{
  "hidden_size": 192,
  "num_attention_heads": 6,
  "head_dim": 32,
  "intermediate_size": 512,
  "hidden_act": "swiglu",
  "norm": "rmsnorm",
  "rope_theta": 1910.0,
  "parallel_block": false,
  "init": "normal",
  "learning_rate": 0.0105,
  "max_grad_norm": 1.0,
  "warmup_steps": 200,
  "batch_tokens": 131072
}
Each number is 50 + 10 x the weight over its row's rms, rounded and kept within 0 to 99. Layers, rows and columns count from 0. The size before them is the row's rms in percent of the matrix's.

# layer 5 MLP down (transposed), 512x192, rms 0.0441, rows 382-394, columns 0-191
102:38 55 51 57 56 64 59 75 56 29 45 63 56 40 36 53 55 51 66 37 53 60 46 58 42 36 41 53 46 55 61 60 45 52 46 43 42 42 34 35 39 56 57 56 39 45 44 32 28 43 44 39 50 51 67 56 32 48 53 52 40 57 58 56 52 62 38 49 33 56 55 52 37 45 57 49 50 53 64 48 44 45 59 50 57 55 44 55 39 59 44 34 47 67 48 47 61 66 61 37 50 51 55 50 55 60 36 56 56 60 50 43 56 49 55 33 56 57 49 67 52 44 43 64 64 15 19 54 43 37 45 34 53 47 63 40 46 53 75 35 54 27 45 60 57 36 59 56 26 48 56 43 55 53 56 56 45 49 65 55 48 52 61 43 65 56 46 49 43 40 55 45 42 44 43 43 60 41 43 51 62 46 48 55 30 58 50 53 51 35 38 47
148:53 40 44 48 62 41 64 53 37 53 44 42 51 45 62 16 49 49 42 42 36 50 54 59 47 65 41 39 51 57 43 59 47 67 41 61 63 63 51 54 44 49 49 55 47 61 36 65 46 43 50 59 51 48 65 61 51 54 58 59 49 57 49 50 63 48 56 54 52 50 58 51 53 49 60 54 47 43 52 48 43 46 50 51 43 36 50 60 49 42 58 47 38 50 53 58 47 55 54 64 46 41 52 51 52 46 44 44 46 47 58 57 53 54 50 57 50 49 55 52 48 53 52 51 52 45 31 54 51 52 46 60 55 47 59 63 54 33 60 49 49 60 53 45 42 47 43 46 54 99 46 47 44 50 39 45 46 50 45 39 51 50 49 60 41 47 64 43 58 50 49 49 38 53 42 56 51 51 51 34 68 59 65 53 60 32 55 51 52 45 48 53
102:61 34 43 45 38 49 42 53 57 53 59 42 44 57 41 36 51 67 54 44 32 60 52 40 34 63 52 51 56 50 54 46 62 52 37 57 46 42 55 61 52 69 41 46 47 28 66 56 46 64 53 41 46 55 62 36 50 35 50 57 51 47 54 58 55 36 50 45 51 39 44 65 34 65 46 62 41 64 35 50 76 38 49 49 53 65 45 50 36 46 44 55 52 56 65 38 42 51 66 39 59 59 13 44 38 55 47 42 49 40 58 52 61 60 70 50 51 36 42 43 37 56 53 47 47 66 39 50 44 57 52 44 44 44 53 53 61 50 38 40 59 49 48 59 28 48 43 57 40 23 74 62 54 54 48 55 36 59 58 36 69 46 27 42 44 49 69 44 60 53 48 54 43 51 55 58 44 60 52 61 29 49 60 61 52 57 38 53 46 45 54 47
105:37 59 74 36 62 50 32 45 27 43 56 65 49 52 44 56 57 47 60 37 49 70 42 35 40 50 40 47 57 47 35 38 49 48 50 39 45 55 53 59 42 61 54 47 54 44 46 42 40 56 59 58 50 66 49 54 55 50 52 50 41 66 60 45 43 56 21 53 46 51 40 52 40 56 56 65 44 33 27 40 47 51 62 60 46 60 34 50 59 43 54 57 46 56 49 69 33 47 47 57 55 62 71 28 57 32 30 59 44 42 37 56 50 60 50 51 40 52 48 47 56 44 36 64 49 40 64 57 60 45 50 56 44 58 59 61 50 41 61 49 51 44 38 58 46 47 52 38 42 48 50 34 41 42 57 56 73 45 48 55 35 54 60 44 46 45 53 42 56 40 47 74 43 46 80 36 46 38 54 43 61 44 72 38 37 49 56 39 44 57 39 56
087:37 68 41 38 58 57 51 47 56 62 47 67 56 47 66 36 53 53 67 51 57 54 50 36 65 51 67 51 62 49 41 48 61 61 51 50 40 46 46 42 23 64 49 47 62 32 53 44 41 71 45 55 63 21 55 28 43 54 56 34 63 35 45 63 53 44 56 44 51 50 61 47 71 59 44 42 59 36 42 43 50 58 36 46 77 52 51 64 51 61 34 58 67 45 60 68 41 33 44 50 26 41 29 32 39 50 56 59 48 47 64 63 52 50 49 46 45 52 65 52 51 50 35 53 53 49 57 56 64 60 50 45 56 34 45 45 52 67 45 38 51 52 66 45 46 47 43 52 52 57 67 43 52 42 43 49 66 49 58 51 31 48 55 52 54 54 63 54 48 47 57 56 38 40 45 41 58 50 53 70 65 59 46 43 52 46 60 56 43 51 60 48
103:56 49 64 57 40 50 39 35 42 54 40 35 39 50 39 59 52 76 35 48 66 51 61 41 49 68 53 27 52 42 59 54 41 48 53 63 53 78 41 54 50 41 45 43 45 39 53 53 47 59 58 45 70 26 54 64 44 49 63 60 53 65 54 57 39 58 58 54 50 56 39 56 38 51 44 35 42 66 53 52 45 50 64 57 42 50 51 48 49 39 58 54 55 62 46 29 66 59 44 42 48 44 49 37 50 61 56 57 46 36 46 69 54 55 56 62 46 50 53 54 52 51 38 52 63 49 66 55 57 48 56 49 37 53 60 46 37 71 37 36 60 31 52 54 52 58 51 41 68 40 49 44 82 36 51 51 54 57 41 67 68 33 44 41 48 46 60 46 76 54 33 60 50 55 51 56 43 33 55 54 56 39 52 53 56 42 57 43 49 51 68 54
090:52 46 59 56 49 50 41 34 59 58 55 40 66 47 37 42 68 61 61 55 37 56 52 48 47 39 58 46 66 44 58 43 57 46 46 59 41 47 69 48 55 59 51 41 52 42 40 56 60 69 50 61 57 63 39 43 68 56 54 72 53 43 47 46 48 35 55 39 70 66 44 49 50 58 38 57 31 48 47 55 39 54 50 64 56 39 63 56 62 38 48 53 47 31 49 53 50 32 73 61 32 54 42 39 41 47 51 63 34 63 47 34 32 43 62 34 43 66 49 55 53 37 36 39 56 55 31 42 53 62 45 51 64 39 37 57 48 50 52 45 57 49 55 57 45 62 66 48 29 48 45 43 55 39 49 29 49 58 50 62 63 52 57 66 49 68 64 45 52 48 58 45 60 42 54 51 32 61 42 50 33 45 40 69 40 54 42 68 61 47 46 57
098:41 65 37 41 48 63 48 58 47 63 58 51 72 62 57 61 46 36 55 62 41 64 37 45 59 56 25 39 56 42 44 64 31 57 60 59 65 83 40 44 54 55 40 56 63 61 55 51 57 63 48 42 38 51 67 46 52 40 59 53 49 52 45 47 54 48 50 42 43 59 61 45 51 68 48 42 26 64 47 59 49 63 52 52 60 61 60 56 39 54 40 35 30 45 53 45 62 53 61 49 38 57 52 28 49 50 52 46 59 40 39 45 54 39 43 35 50 42 55 52 32 55 37 61 38 50 50 50 52 47 56 38 59 34 50 70 36 50 54 67 48 58 60 37 58 66 51 63 43 52 46 33 58 51 46 46 38 33 42 57 56 31 59 58 52 55 51 38 30 44 44 64 53 40 41 59 57 51 31 40 48 32 50 51 55 49 52 42 43 46 55 67
092:48 56 47 42 65 51 47 78 57 41 56 57 56 61 47 59 53 30 56 53 54 56 28 60 54 67 67 41 60 46 42 57 37 50 52 51 54 55 50 60 42 35 49 64 45 43 52 60 54 53 35 51 68 64 36 52 27 33 63 40 55 66 54 54 47 66 56 51 35 41 49 48 55 65 56 54 50 42 58 42 56 43 46 59 42 44 60 75 46 49 61 53 62 39 46 53 57 27 53 41 62 51 51 59 46 52 45 45 56 50 49 73 31 44 57 46 29 57 52 54 42 56 49 42 57 42 65 53 52 60 50 43 66 58 35 43 54 51 49 67 42 67 48 51 53 63 48 51 61 38 49 39 43 45 69 59 41 51 37 55 47 55 65 46 55 68 42 56 30 54 61 39 54 53 62 50 74 42 40 74 61 41 32 42 66 51 49 55 45 65 46 50
111:39 57 31 57 43 56 41 50 34 54 61 25 46 58 71 53 47 37 49 42 47 38 59 56 39 37 51 60 48 57 57 56 32 48 58 52 52 40 46 30 48 30 54 51 59 46 66 54 61 50 34 45 53 46 54 52 44 43 47 52 50 58 41 58 56 75 51 51 31 69 50 40 61 30 64 39 64 48 69 69 67 50 53 52 72 44 48 63 41 34 53 43 45 48 46 46 59 56 47 62 38 47 44 32 39 38 63 53 48 47 40 59 61 52 51 46 62 47 43 61 59 44 31 42 55 55 53 52 61 59 36 58 45 43 64 47 53 71 58 46 57 48 58 51 64 54 45 40 59 47 47 69 55 31 58 48 47 64 44 41 64 46 51 42 47 42 59 58 66 63 55 70 56 48 35 34 54 52 29 41 40 62 53 48 40 40 47 52 46 63 42 41
094:37 62 73 40 43 52 41 54 42 56 46 62 41 51 37 45 44 39 51 56 58 43 52 71 48 62 40 68 42 52 57 50 54 53 43 33 65 52 35 55 41 55 45 64 54 62 42 56 46 45 64 60 51 45 36 40 45 53 57 40 41 54 64 42 54 58 54 71 55 37 58 42 45 61 55 48 54 69 53 56 49 60 61 46 58 52 62 48 47 47 69 38 48 61 54 35 51 45 64 47 43 65 41 68 58 51 59 55 52 50 45 51 34 52 52 54 77 66 52 60 37 47 35 31 36 38 56 42 54 61 52 58 39 50 49 71 61 38 47 47 53 48 45 60 38 64 46 65 41 49 56 42 50 43 50 53 50 52 48 28 55 55 38 43 56 37 57 51 38 35 55 43 59 40 48 36 42 59 42 25 31 64 63 57 30 71 39 64 64 60 33 50
104:50 46 57 46 53 44 63 43 59 44 58 25 40 61 25 37 53 45 47 39 49 63 56 59 26 50 40 49 64 54 46 53 59 63 44 46 55 37 59 45 45 59 60 60 64 54 68 54 50 50 62 45 65 37 40 48 53 43 61 45 38 53 53 57 69 42 45 71 48 45 42 62 43 56 64 47 57 37 65 51 58 33 51 60 41 51 49 41 55 54 59 45 55 58 49 59 21 58 35 54 50 60 40 58 45 47 32 46 40 52 73 58 40 50 36 57 61 54 50 47 43 52 51 50 68 27 35 42 53 56 54 51 57 50 48 63 44 45 43 40 55 62 46 47 35 53 62 53 57 25 57 54 73 41 47 36 54 31 67 47 71 53 46 69 43 47 42 45 62 39 29 47 60 40 55 35 50 36 57 43 45 48 61 54 54 54 53 62 56 56 52 44
095:60 51 55 45 55 33 52 51 42 39 51 49 63 59 59 40 65 63 45 52 48 41 51 65 49 33 43 56 47 43 51 46 42 54 44 52 62 45 55 64 60 42 55 42 61 35 48 58 65 38 49 77 58 61 61 55 59 51 55 55 42 58 47 38 47 62 51 44 41 53 48 58 59 26 62 67 37 57 53 54 71 41 57 72 50 37 51 41 48 67 43 62 47 67 35 49 55 60 50 51 24 61 59 59 55 58 60 49 59 49 46 25 60 53 38 49 41 64 50 64 39 50 72 45 55 41 62 52 41 47 55 56 65 48 53 47 39 41 49 59 43 54 50 56 47 38 41 34 41 64 60 37 54 44 44 49 74 67 45 43 60 63 63 45 61 56 37 47 68 45 48 50 46 60 54 60 32 28 36 45 44 54 46 41 61 53 46 47 77 51 52 43
# layer 5 MLP gate, 512x192, rms 0.121, rows 383-394, columns 0-191
099:34 60 37 52 33 62 39 39 55 65 69 49 49 56 36 64 48 42 41 62 36 42 55 43 39 42 48 46 52 60 58 38 61 46 46 42 39 36 54 44 57 36 52 54 38 45 58 40 55 64 53 44 52 51 41 44 31 66 26 47 60 56 46 49 40 50 53 44 46 46 45 44 52 50 45 30 46 61 50 61 67 53 49 43 61 60 38 36 35 64 43 50 60 51 60 47 57 29 53 26 35 70 53 58 38 58 64 62 36 57 52 46 41 51 56 46 58 49 41 54 38 56 50 52 55 30 81 53 33 45 43 41 31 50 50 34 41 66 44 45 48 52 43 58 60 45 43 72 50 45 52 44 58 37 41 54 41 47 66 60 50 52 48 46 62 56 49 47 48 53 38 46 50 38 58 37 39 56 70 60 37 46 35 44 56 63 54 76 45 57 53 48
096:37 38 57 46 54 72 61 46 53 48 67 33 44 45 53 52 39 57 51 55 56 44 43 56 29 56 66 46 58 49 45 61 57 41 49 44 48 50 51 62 38 35 55 62 67 44 62 67 61 59 42 71 39 63 46 70 53 36 53 45 56 56 40 57 42 45 59 49 55 40 54 37 41 40 68 44 61 58 50 54 73 56 52 58 39 67 60 49 52 53 52 69 77 48 59 59 56 57 58 60 48 51 39 54 47 36 55 45 62 52 45 54 47 46 42 43 45 66 68 30 39 55 41 58 60 47 42 49 45 56 39 34 48 70 60 60 66 27 63 27 37 53 33 44 49 50 56 42 39 50 66 66 38 46 44 62 44 43 53 49 50 51 40 53 48 38 60 43 47 39 57 60 46 53 55 53 54 65 37 62 48 47 60 53 32 44 37 60 64 45 50 61
101:55 48 48 59 45 50 66 51 35 31 36 57 51 48 48 46 67 44 58 43 68 46 56 53 53 27 77 34 49 52 57 46 48 37 51 46 54 51 28 39 44 64 66 50 44 36 70 51 70 40 60 54 42 59 43 46 39 38 42 40 57 55 40 48 25 69 46 57 58 60 46 47 52 55 50 61 33 70 39 47 43 54 40 62 36 47 44 56 49 46 49 54 51 40 53 50 61 33 52 64 43 52 57 57 57 42 42 62 41 53 64 50 44 54 49 48 49 34 50 33 60 75 53 56 50 34 66 46 51 64 53 46 58 58 67 42 47 44 42 66 62 43 47 46 44 37 40 48 52 43 49 43 60 51 59 39 53 36 45 48 57 52 54 48 74 54 32 61 46 48 55 55 68 53 55 48 41 57 59 53 45 53 54 50 52 55 21 65 56 43 36 27
084:56 55 66 45 53 28 49 52 30 37 48 39 59 44 49 56 32 32 51 49 48 54 58 57 70 44 42 50 45 56 53 60 53 42 60 39 42 31 50 42 53 42 37 55 42 54 50 70 49 54 53 50 50 60 54 51 45 71 48 55 59 45 44 39 50 66 61 43 40 65 62 45 35 50 77 37 53 52 57 43 49 40 48 66 39 54 59 57 30 54 45 55 65 49 61 37 51 25 50 46 50 39 51 45 62 50 57 48 53 46 42 55 40 58 52 56 23 49 52 44 56 53 44 66 60 54 40 69 48 49 53 31 24 52 33 53 48 62 57 46 55 59 38 52 46 48 49 66 58 32 52 59 43 53 48 57 45 34 44 40 62 59 63 37 45 50 48 53 60 59 57 34 49 69 44 36 66 57 55 40 39 47 40 31 28 55 43 50 73 48 46 47
103:54 53 47 64 40 70 66 48 63 46 73 59 52 61 75 64 49 37 49 18 49 35 57 59 29 61 49 50 57 42 64 59 39 45 50 55 56 38 45 61 57 53 56 41 56 42 58 58 64 46 58 32 44 58 54 48 49 67 54 57 37 72 48 41 60 46 43 44 65 33 43 29 54 63 56 55 56 52 36 44 52 42 60 51 60 58 61 35 48 44 49 48 40 51 41 61 51 26 62 51 50 61 68 44 37 51 43 50 42 56 43 41 47 55 67 62 54 59 56 45 60 66 46 34 67 59 54 52 51 46 65 49 55 50 67 55 31 60 42 55 56 42 42 43 56 67 34 55 48 26 59 51 52 49 76 55 39 47 51 55 53 41 46 56 56 56 63 56 54 53 57 61 47 42 57 46 47 36 62 49 55 67 54 50 41 56 53 50 37 52 56 41
085:47 55 53 53 51 61 47 42 56 50 45 57 48 47 46 42 47 49 58 62 76 60 46 39 42 44 57 61 42 60 67 60 57 59 49 58 63 58 40 45 58 37 31 46 49 61 57 43 57 42 41 44 43 46 43 59 57 45 55 61 71 59 64 52 43 53 57 40 59 59 42 41 39 31 39 56 47 57 46 66 53 57 40 48 65 47 58 47 60 38 38 50 46 45 65 69 49 43 41 56 42 35 56 52 52 45 80 43 50 30 59 45 44 52 33 59 59 55 41 42 46 57 35 50 73 48 22 46 73 41 39 42 60 54 42 32 39 62 45 58 61 46 68 33 48 43 47 46 44 66 40 46 61 30 54 46 40 35 41 62 47 54 55 51 37 36 36 60 52 48 42 42 54 62 53 58 45 47 48 64 29 45 48 67 45 60 34 35 49 51 58 39
090:53 61 44 56 47 42 50 59 57 54 45 46 68 56 47 44 24 47 44 63 62 38 53 32 57 58 43 57 56 45 53 48 55 54 44 53 66 58 71 55 32 53 31 42 45 66 36 56 45 60 44 55 38 46 50 61 49 39 56 43 47 43 41 56 43 41 63 45 43 39 64 53 32 50 49 43 57 46 43 18 41 30 33 35 60 58 70 51 61 51 77 46 56 39 39 58 48 40 46 60 60 41 66 55 47 52 51 38 56 46 44 51 43 44 51 37 49 17 59 50 54 54 60 54 57 61 67 45 61 47 63 56 55 59 57 42 41 42 46 53 62 53 57 66 48 35 53 47 50 47 40 54 45 59 62 46 45 56 54 53 61 62 45 62 65 56 44 53 56 45 62 39 25 64 35 47 34 50 56 64 52 57 33 37 48 44 50 49 63 43 49 66
094:38 61 48 46 58 47 64 47 54 41 55 51 58 59 64 60 40 60 61 41 46 35 40 55 52 59 50 53 73 41 40 58 47 57 46 56 54 34 46 43 59 67 41 35 53 65 57 37 57 42 61 57 46 65 49 54 44 73 42 67 52 46 59 48 52 58 38 57 33 51 50 46 53 40 46 63 56 47 57 47 22 55 41 56 57 47 59 30 61 51 50 54 40 54 40 54 48 54 43 69 36 58 48 35 52 55 36 51 32 48 34 51 57 43 60 46 32 48 47 34 85 35 40 56 60 49 72 66 38 35 57 48 45 42 42 50 46 54 39 66 44 45 68 51 61 76 51 47 42 55 54 47 50 54 53 42 38 59 65 54 31 42 53 43 37 52 43 49 51 57 47 42 37 41 36 53 58 38 67 66 61 62 51 41 54 59 66 55 48 49 50 45
105:52 46 39 46 38 81 25 20 37 51 46 50 41 45 54 59 43 37 47 60 56 36 43 41 44 44 47 48 56 61 53 56 63 58 42 58 56 55 48 63 34 56 63 50 38 44 53 42 44 59 41 42 36 50 38 46 55 61 37 36 43 47 56 43 31 46 52 62 51 54 51 58 51 52 62 51 58 34 47 36 46 63 38 57 17 50 42 55 46 56 53 35 53 49 43 42 29 51 54 47 53 57 68 50 48 51 51 46 55 52 44 73 53 43 53 48 49 61 64 41 50 44 31 52 40 46 76 41 63 35 42 59 52 49 43 60 56 45 41 38 61 43 56 51 38 48 59 63 45 55 49 34 32 50 45 56 40 35 61 43 58 46 47 56 50 45 63 49 26 57 40 53 40 68 47 49 34 42 49 54 42 52 72 48 50 66 57 68 57 51 49 36
097:64 63 51 53 57 52 62 31 44 35 39 58 50 49 52 35 54 51 52 46 36 60 65 44 54 48 48 39 56 37 54 52 38 45 58 52 34 28 55 51 52 58 38 67 48 46 48 36 41 55 51 53 53 45 56 52 56 38 47 38 55 46 49 58 62 65 36 58 48 59 61 11 46 67 41 48 55 50 49 46 55 48 62 36 37 61 71 67 59 51 31 66 49 56 47 55 49 44 58 51 50 69 48 42 50 76 31 34 46 40 38 47 71 50 46 67 46 39 61 52 69 48 38 44 67 70 62 36 43 45 56 60 58 44 41 48 51 45 51 41 23 55 42 51 50 41 46 39 59 57 54 51 46 58 45 43 48 53 62 57 54 75 52 81 44 50 54 51 48 47 46 46 44 62 56 47 57 40 53 59 48 37 53 54 49 48 43 50 66 49 42 45
111:55 48 53 52 58 57 46 35 57 42 45 53 47 23 39 48 41 47 56 49 47 64 53 38 66 44 55 35 36 56 54 55 51 71 38 46 37 60 52 49 36 50 63 59 64 48 34 52 54 30 32 39 54 60 53 66 55 46 53 50 42 65 53 36 52 57 62 53 51 38 57 45 43 26 30 44 52 56 49 56 53 25 32 68 53 47 47 57 54 45 57 54 50 56 71 64 45 39 54 59 52 27 60 45 63 57 48 40 47 44 60 57 43 41 72 43 56 48 43 30 45 50 45 46 54 58 42 42 61 52 52 39 61 47 51 42 43 58 50 54 50 60 29 58 57 42 62 61 44 73 42 53 42 54 51 29 42 36 37 53 59 70 44 51 58 58 54 66 56 64 70 56 63 67 51 42 45 49 48 53 52 40 52 58 54 35 52 25 41 44 54 52
087:28 45 63 40 57 45 47 61 31 46 50 53 35 61 53 30 45 38 67 46 50 49 58 61 49 38 51 32 63 42 40 67 39 49 38 63 53 41 43 56 49 54 40 44 50 40 56 68 58 35 47 42 56 44 39 62 26 50 39 49 42 52 56 47 37 59 48 53 56 49 55 51 37 40 55 63 43 49 34 49 66 61 50 38 47 42 54 46 52 58 36 63 37 51 52 41 47 19 69 47 86 58 46 59 27 61 48 47 58 42 54 25 47 55 47 58 48 40 52 37 51 61 44 58 36 46 62 71 36 74 39 46 56 54 52 40 57 42 46 49 61 51 45 62 53 47 54 46 35 58 30 45 56 57 50 45 27 43 55 53 56 45 52 42 60 50 43 51 50 52 56 47 55 57 44 43 55 43 48 41 47 53 42 32 60 43 37 53 48 59 58 53
# layer 5 MLP up, 512x192, rms 0.128, rows 383-394, columns 0-191
121:51 47 41 49 71 37 66 68 41 50 40 32 49 56 52 32 48 54 41 42 44 57 50 67 50 57 44 35 40 49 36 65 50 62 51 62 61 46 30 53 37 39 40 50 42 67 48 55 35 41 44 60 49 53 37 62 63 57 62 44 37 44 55 57 58 51 50 35 47 49 51 46 52 48 43 54 43 35 50 53 37 42 43 68 53 40 54 58 39 44 64 46 47 51 44 61 27 55 47 58 67 50 35 47 52 47 38 54 43 49 43 49 65 74 43 57 54 41 44 33 54 62 39 53 42 42 44 57 61 53 57 64 43 55 57 52 57 24 50 54 49 62 67 29 55 54 44 30 49 82 52 54 57 45 48 60 51 67 58 26 44 50 57 52 56 59 38 49 67 42 44 54 44 64 50 60 54 53 47 35 63 54 75 48 53 36 43 39 61 48 52 44
108:38 57 53 46 49 43 63 51 69 46 36 45 35 56 26 43 44 44 44 51 61 55 58 59 57 37 55 55 57 62 29 50 44 36 48 50 48 34 50 55 45 49 56 34 37 54 48 63 56 60 49 35 49 51 26 53 51 53 53 28 29 61 41 32 61 48 57 52 43 41 55 47 61 51 65 68 56 43 51 42 53 45 29 42 46 38 72 46 56 59 50 61 60 50 37 45 59 61 67 53 49 49 49 76 56 47 65 54 52 53 48 53 47 58 45 51 50 55 45 59 49 51 48 60 32 52 64 49 35 57 45 50 34 58 50 34 59 43 53 51 44 48 41 45 65 52 57 36 52 59 53 57 28 58 60 69 44 31 46 68 49 37 63 58 55 69 34 73 40 36 50 58 46 42 32 41 64 56 63 42 48 52 38 62 47 50 52 42 57 70 48 58
104:39 61 47 53 52 71 46 57 52 31 30 45 53 51 40 44 46 52 46 46 49 39 58 53 54 37 47 60 51 66 46 63 42 58 34 40 56 60 32 35 59 44 60 62 48 37 67 56 55 43 45 49 55 29 49 65 39 60 38 54 53 51 54 54 72 43 57 44 49 56 34 34 48 71 50 45 66 63 45 56 58 59 45 63 58 54 38 64 67 48 35 53 61 59 44 56 44 37 55 60 59 48 46 46 65 49 48 26 43 65 49 69 51 41 61 54 68 42 71 51 42 37 47 42 61 27 40 44 43 55 27 57 58 48 44 43 42 73 55 58 52 62 37 47 35 44 30 55 51 53 53 56 51 41 72 61 41 48 48 51 52 52 35 43 43 64 48 42 63 46 56 52 54 41 59 59 58 40 46 49 46 48 45 67 31 52 44 55 64 45 57 55
090:39 47 42 35 66 41 48 49 61 50 65 59 51 45 40 46 56 46 43 30 40 42 51 56 43 47 48 50 77 45 47 61 39 37 65 53 63 72 60 50 56 57 70 39 73 55 55 38 41 33 48 69 47 59 50 71 46 47 52 50 58 62 53 46 52 51 48 36 48 46 57 62 57 51 31 31 41 60 46 59 61 45 45 44 65 42 56 71 60 64 58 48 34 56 45 47 50 63 54 54 52 64 36 66 50 46 50 49 52 41 40 45 52 54 56 57 55 65 42 48 64 59 66 35 42 50 72 41 34 40 36 45 56 56 56 53 42 26 38 56 44 68 59 48 47 38 59 70 52 42 61 51 55 65 57 36 54 63 54 46 53 41 33 51 47 50 57 54 44 39 42 41 69 46 51 58 40 59 42 50 60 31 47 47 69 57 53 56 48 37 63 50
100:43 61 45 53 72 62 50 47 57 38 50 48 62 77 71 49 55 37 45 47 50 59 47 36 47 45 39 59 47 40 59 44 38 41 57 59 68 46 59 62 76 57 48 57 45 38 51 53 45 61 49 31 53 49 35 40 42 50 50 44 57 46 43 41 36 51 38 47 51 41 64 41 52 37 73 66 51 70 44 32 55 42 46 48 22 50 60 62 62 48 57 52 52 47 29 51 49 32 39 41 53 50 55 48 63 39 56 49 49 39 42 47 35 61 42 45 45 47 55 49 56 46 57 59 42 80 42 57 67 37 72 54 44 45 44 51 51 44 27 65 46 65 56 44 53 43 39 59 35 62 50 58 48 53 50 45 47 20 64 38 56 53 40 58 50 58 57 48 39 65 64 39 64 55 45 57 55 57 52 52 44 55 46 48 48 54 57 44 51 48 59 58
088:41 62 28 59 37 57 56 38 43 63 48 70 44 54 60 47 50 51 42 61 41 64 60 47 49 32 56 36 40 49 25 60 60 58 40 51 39 39 34 52 44 42 46 50 51 62 61 48 35 55 59 21 61 52 43 45 70 45 41 52 42 49 48 63 50 57 52 48 53 47 61 42 63 45 54 33 66 47 51 52 41 38 52 69 50 54 31 30 60 40 48 65 60 46 49 50 48 49 30 47 45 56 51 64 52 65 52 39 37 61 40 41 42 37 50 54 45 57 65 43 32 31 53 41 45 59 50 47 60 59 53 78 46 42 60 66 40 32 53 60 53 43 51 65 59 54 47 59 63 50 52 53 59 55 46 42 71 44 58 54 41 58 47 43 72 64 44 50 53 32 48 44 55 65 43 47 48 46 44 46 31 73 57 50 50 49 57 42 48 55 62 52
094:43 62 57 44 50 40 53 43 53 55 52 49 43 59 53 47 55 36 37 38 58 61 38 40 57 54 57 53 55 34 46 53 64 65 43 61 65 55 61 49 44 50 45 52 58 58 41 43 34 49 42 47 51 55 60 62 56 37 38 35 65 61 54 60 52 53 43 40 61 48 51 29 39 46 62 42 45 59 65 54 43 42 37 44 50 46 67 63 32 69 46 43 49 58 49 31 56 51 22 31 52 46 48 47 41 50 48 38 39 39 42 56 55 51 41 46 39 48 56 51 45 57 48 51 67 49 59 36 66 53 77 64 42 49 43 46 75 30 49 43 34 45 60 65 46 48 51 43 59 73 56 60 52 64 41 37 52 32 47 73 54 51 57 38 22 64 63 55 45 53 46 49 42 42 56 56 44 63 48 47 40 42 43 47 40 27 52 54 48 44 37 55
096:31 39 41 51 49 37 50 51 51 51 49 39 35 45 76 47 55 44 52 57 47 51 59 43 68 68 66 62 44 52 42 45 36 51 46 59 56 47 47 52 46 54 33 40 55 61 50 46 49 57 39 48 64 56 60 39 58 51 36 40 41 55 48 50 29 47 48 43 48 55 44 59 38 64 49 52 44 43 39 47 45 54 48 41 49 47 41 54 52 48 22 40 56 63 61 48 35 48 50 65 51 64 41 32 49 54 47 40 53 47 35 49 52 34 47 51 53 63 37 37 31 57 59 58 50 39 46 65 62 42 45 47 37 37 58 48 44 42 74 58 61 56 71 36 49 56 47 30 46 72 65 50 68 63 57 55 39 46 50 40 35 54 52 40 67 65 56 51 33 53 70 42 41 40 72 49 73 53 49 47 48 42 69 44 50 42 54 47 45 59 31 42
104:44 16 49 44 50 60 41 61 55 46 47 45 49 53 52 65 50 52 59 57 53 45 62 43 25 44 49 48 50 43 49 56 61 31 55 50 48 50 54 55 42 57 55 50 41 47 54 38 53 47 61 42 63 40 48 59 43 36 48 32 55 46 54 46 50 41 38 54 37 53 40 35 58 26 43 51 43 46 56 58 43 57 41 62 35 32 33 46 70 34 53 52 41 50 44 44 53 51 52 43 48 41 63 53 62 37 67 39 60 29 52 40 37 37 55 61 60 56 42 60 59 51 56 54 32 55 35 46 38 45 66 48 54 48 73 41 48 48 56 40 52 70 44 48 57 56 48 52 62 42 47 44 55 61 37 46 42 47 56 37 70 47 67 56 39 33 26 47 61 47 40 56 31 48 36 37 63 42 52 63 63 29 57 62 48 55 40 47 62 54 34 37
097:55 60 61 69 33 36 57 29 63 45 74 33 37 48 43 52 49 37 46 48 27 42 48 51 42 55 55 23 54 51 34 51 71 64 53 54 27 42 43 42 47 49 48 36 70 45 52 48 51 61 21 57 56 60 44 64 60 57 58 55 35 65 50 64 49 39 45 43 48 52 40 67 60 39 45 66 44 38 46 62 57 58 42 48 60 42 63 53 49 56 46 45 44 35 44 54 62 64 68 66 64 37 46 47 44 44 43 42 49 56 51 48 39 59 61 44 47 43 40 42 48 51 62 29 42 41 49 51 34 50 45 63 59 54 46 37 49 42 51 51 52 59 38 43 48 35 43 46 48 46 48 56 51 64 57 51 61 50 67 57 52 56 52 74 55 41 41 54 60 59 60 53 45 44 51 57 50 64 62 68 48 46 46 32 57 54 57 62 52 41 57 67
108:40 53 36 56 63 52 59 63 55 58 47 61 47 55 55 59 62 45 50 35 71 42 57 60 51 52 44 59 46 31 64 36 53 53 60 54 46 56 68 42 53 65 43 44 64 52 51 63 49 46 54 47 42 47 37 53 57 47 49 47 61 54 57 60 47 44 39 49 42 63 33 46 51 69 59 53 45 57 47 38 51 58 63 36 36 59 59 37 37 46 38 49 21 60 27 41 49 35 48 56 49 36 60 65 41 40 52 38 44 46 61 31 57 42 61 50 36 47 55 62 40 56 69 43 43 50 45 62 44 61 68 51 57 33 58 48 41 32 49 59 57 38 53 50 53 56 26 29 47 53 49 55 54 38 52 54 51 56 61 65 53 53 41 46 38 47 61 20 48 58 42 68 41 55 49 34 61 63 55 52 47 60 44 33 45 56 48 39 47 68 41 31
089:47 46 41 55 29 51 47 49 57 51 50 47 68 31 72 77 37 36 53 60 53 62 47 47 36 48 65 59 55 31 49 36 47 65 50 53 69 56 43 48 40 58 50 60 55 62 53 28 42 51 51 56 50 50 56 48 39 59 31 66 48 47 39 47 32 52 52 50 48 63 54 34 49 46 51 44 43 45 50 51 28 51 57 53 40 69 51 50 45 26 55 43 43 42 50 34 53 42 44 43 58 42 57 28 44 10 34 55 55 49 47 67 40 47 43 51 57 38 45 55 51 62 66 66 60 52 58 47 56 56 48 53 65 56 30 60 53 50 61 53 62 50 38 48 50 53 38 43 43 61 47 61 48 36 51 46 67 41 47 34 44 55 58 60 62 55 57 66 57 60 29 44 48 39 48 46 58 49 48 52 48 51 60 45 47 39 52 59 55 33 38 52